From a checkpoint of a small transformer trained on Wikipedia.
Training: 843M tokens, 6434 steps.
Each number is 500 + 50 x the weight over its row's rms, rounded and kept within 0 to 999. Layers, rows and columns count from 0. Numbers have three digits each. The size before them is the row's rms in percent of the matrix's.

# layer 2 MLP down (transposed), 1536x384, rms 0.0246, rows 698-705, columns 192-383
113:447521576443466421560485475556518542664466375491609524518481516533619532493431516558535546463485559501511591439478456551458458394535487525549441485476453569466489422531539557404426451514448514513424558516542432498528475500437585516533538491561506553470516448542504540408475491401478536498627520464583503514501483483541493635499452520525447517474513482555503504571490471542558500617421471562497542597389482481489543523477553475455525535454517542558549538455544493434481499520504586397490377514482532531374549469386471493487603559450429476492500459480516473511548489497580454530
102:416484536451477473455514589459538505526560540461489458462534420510561496524469435547511563478524487528631487517517458527504423517478533513467537500525518494489428531478367489534490476473536521514421472536523554535622556542472509481449578496587523523632452500374522375478502426457549515516510527578487608520477488483538569511540416499560469447342536504573538488548534532523473547534467381527572489556426510530434498475519387491523477561437485524469508466487510501547532506424534469472635501488580553501483549538574481550439559503406602460593518447514530437549483400485463563521
100:441461553403504482463531508431527482499506516447517499502403541528472496454490480517465506550479473486384548452445482582524485476568524477531543514507555494559598482445485542550545492461476474494544424475475457469475441578515479580568521509454549532516471415523470455486559517465551502569520524449456338464526438513381539556579517502480538519468540437550515474515567539599558561574431490439507509540450505517484510553423544462502639545526465501515480485473565500481495481517482550495442505536471548588460508532504598500548523514538445460468515412490601577485468497492529451594
093:425525568524390450473540452438495528432455579516485464422474579506549401469516474486404434528501511430488507396459517528417454495611529585604512483596509552462551536453446628550468492399493591536449450439437520535564552521515484501552536511562491436416486533509542519447548443492414501471522468457591471485480493477402488520479502547455470526593538461555471512449523545562526556427445441566460375520432501521478478485520519428472546477545450529493504538561516477526480602464569535563492633535510593480507479497583463579468515399559428444542500574496512527520546528429412630525
090:448504539483491527551450559545491517546408410507526560542487516518467545465454460449404513531525562520453452579597457426509517600469504481538515388481493492510455590549560618533414526521541493516426504517437584524549490526496439461521533551488485393484537489529466535485513557475462536483504499484522557476504518489407525543502460565507588504491547519473528491548523444505499610512563481576436517608564377422446449503523559513564520467569502439481571444514572458463435453668458530677535515551497429556374603494536498546534495551520541528473479439526457500469502488490565416499
083:439478584444529490479592549574506461372446495562487481502448519530478412475560530536438450441468605488502512510506399504479484416502538420505461597497548550507513518521458508504529476460556525495517489437440480549437496557458487495510519479526480447562426540485468519536591516514506520417596529521459431573546557443426465549385546459506462417540532562557503530508498487452535413493580524466391378502531558473417466467473548476546571395572481509466447462493560469503497485498529556539488483591550520520448489452529545584489499578489471474519631448536574555536478476529473513550
098:452517545532501437594429516573513500482497550414535512447490585540585473492540393589517531497404534425508483597482488370443504572568556520561503486554480483528569485478396455520527467534466485591458437468486448514517479515483552519368455446436555455511469554531518466435464435529508533580550536511482506539611560442489532483462428420457488494566540503575498463486499579486503532535552561422380496429489596508525542444570471524455514518420482513498472507339467531585469513467478538412467504515596500491483544569508538386553448512521498562574529474476405486507512454513513475460
084:535497600438449494592490562458492523463493512526524545487518502622513500475485465483516470452488518463471515540533518555504532692423443573505476542477498405447556476447480602568524398561508511557482466465494651553544445450464419470383445506493495512439493487511510551592471548473430475515481506374573523464486441560490561519444423418525496499474507481430510451488508630523486527510499567514544523471570503540514501476482513572514507462467535538506483589509547606549427379536475487538535446506491485563473439539509518547584431511488398573499468592466499521502460511514435475445
# layer 2 MLP up, 1536x384, rms 0.0323, rows 699-705, columns 192-383
108:539487435550418536516502597456487485446436449487429568624450452450507541394486528536411439533524502530546478489491467519480559511519492493554550484471532505487408522377536557484461452565551462620552513546572527422442480529442450606593444510513467559530513548540459483554584508596516533498526482479440539480438442561538509519465516568444534497447498506518472403516610533582513440522485374508496492496514519539471480630527520464557454491466472448453452634444596447458495549409468533478471512457585380502558520575435509488588495518585390446517494548530447519575455575402421577505
104:537504578502550503491419503595548524420483558607530463543531511396438434489524489514540413455579424498561541544521526501548519508491461511524477498488441474623590442474541529523394464471538494508499518480518560541568483470456546544589476485500566525548510420443512536549461490497508539478412509444536461461560417453484601533537502518412495561528485533542443523492506452532487520407500504472523537428526542393614492455469595588428529483516582453568533444546532630535517471480465466535524527548503520510478515484522510530500497529445543522503512502535610483516427574501543340564
100:534450401403582532490541518530522490507544469559501513465480534611463529511492528472547495503510526487473560512490568475504508507487492352444507601366488471444507556499460499609414453474488517505488481502443509523539434426488581506495483529592471608521539479448448574480495527580547410499592508565440441429449634568544500495530459520555481549501359574513565477540521484522501509447522480497455596457504617469441473532435595555633402479543527536500507551405497436438506568518494555486512534440555547491489503486445471533473470546470454528518471495451490509383508509526505567551
092:485523493478474512397496392422462528543548473467574475467513431525409494466486463523619589622537540507466459541457513515502511531550539558393494487437503445495512482588537530511428481544482570438524530489439460424507491595453640490486429467502508454560500540485531562510534602557449393486498468502494578574566608544479567513475527501661473566445518563497508538495479464460471502537472466478493498495453438412529503550451552419558515530551433580433467468473455506401492506455490528533498568478517420596517488549477455442432498486557507526516464462521476423522531481510460548489
098:492517597541499566550479515475438502468521508503496559544597491518553436517460491558507559543495381560475502562479487507496540477500450550560476489501439642492491609520580451430447473476595475497473526479464485492480555448498515588441499469483557524486503540502494581456453468542401450518591590537454525438469463488454526461507501592488508598461457444493485489470667524521428452449468497531436468498537395476412549586539526576474410538530506456469487541524526481505550528416480579553446483542504467488440459587510489478473473456557489455497459545485515492488529560545474481566
093:427387499429549461542524500486500562465451555438491498434505526497438504483664540498469435392605553539565483467539533552482473448535486553490502510481469563545460547546507604394474516496576511503519476565487416529582477446437497542499478457524491533500472560498472472468586537532542473486593530394490511442551433444474471482506453625529490499512565512479510416527529545450516424501543478484405389549515483537444458496637479477554556534454485472557569438429512493438476476509495498523383573514500438555507553557527474523477440403469514450467520571599401451513460489457529537497
088:484505476487484465489495494452570472513461436553531478559542580536518475542507447518554446487447469458470483501490539480459496546466496451493509481495585577452496488386534548456470501495524565451497599522472473506571456483454506490516570453414491471580529525459560545576476512479565566463607546516497465488528444559565513492498511560486479448535487526560484505403552552501510444429556417442538597550453489523462420564493442428577449472502409473525486387546458480458479445459452553526534601448537397589554519522437455505430557465389687495511478476484436508539455538468517446475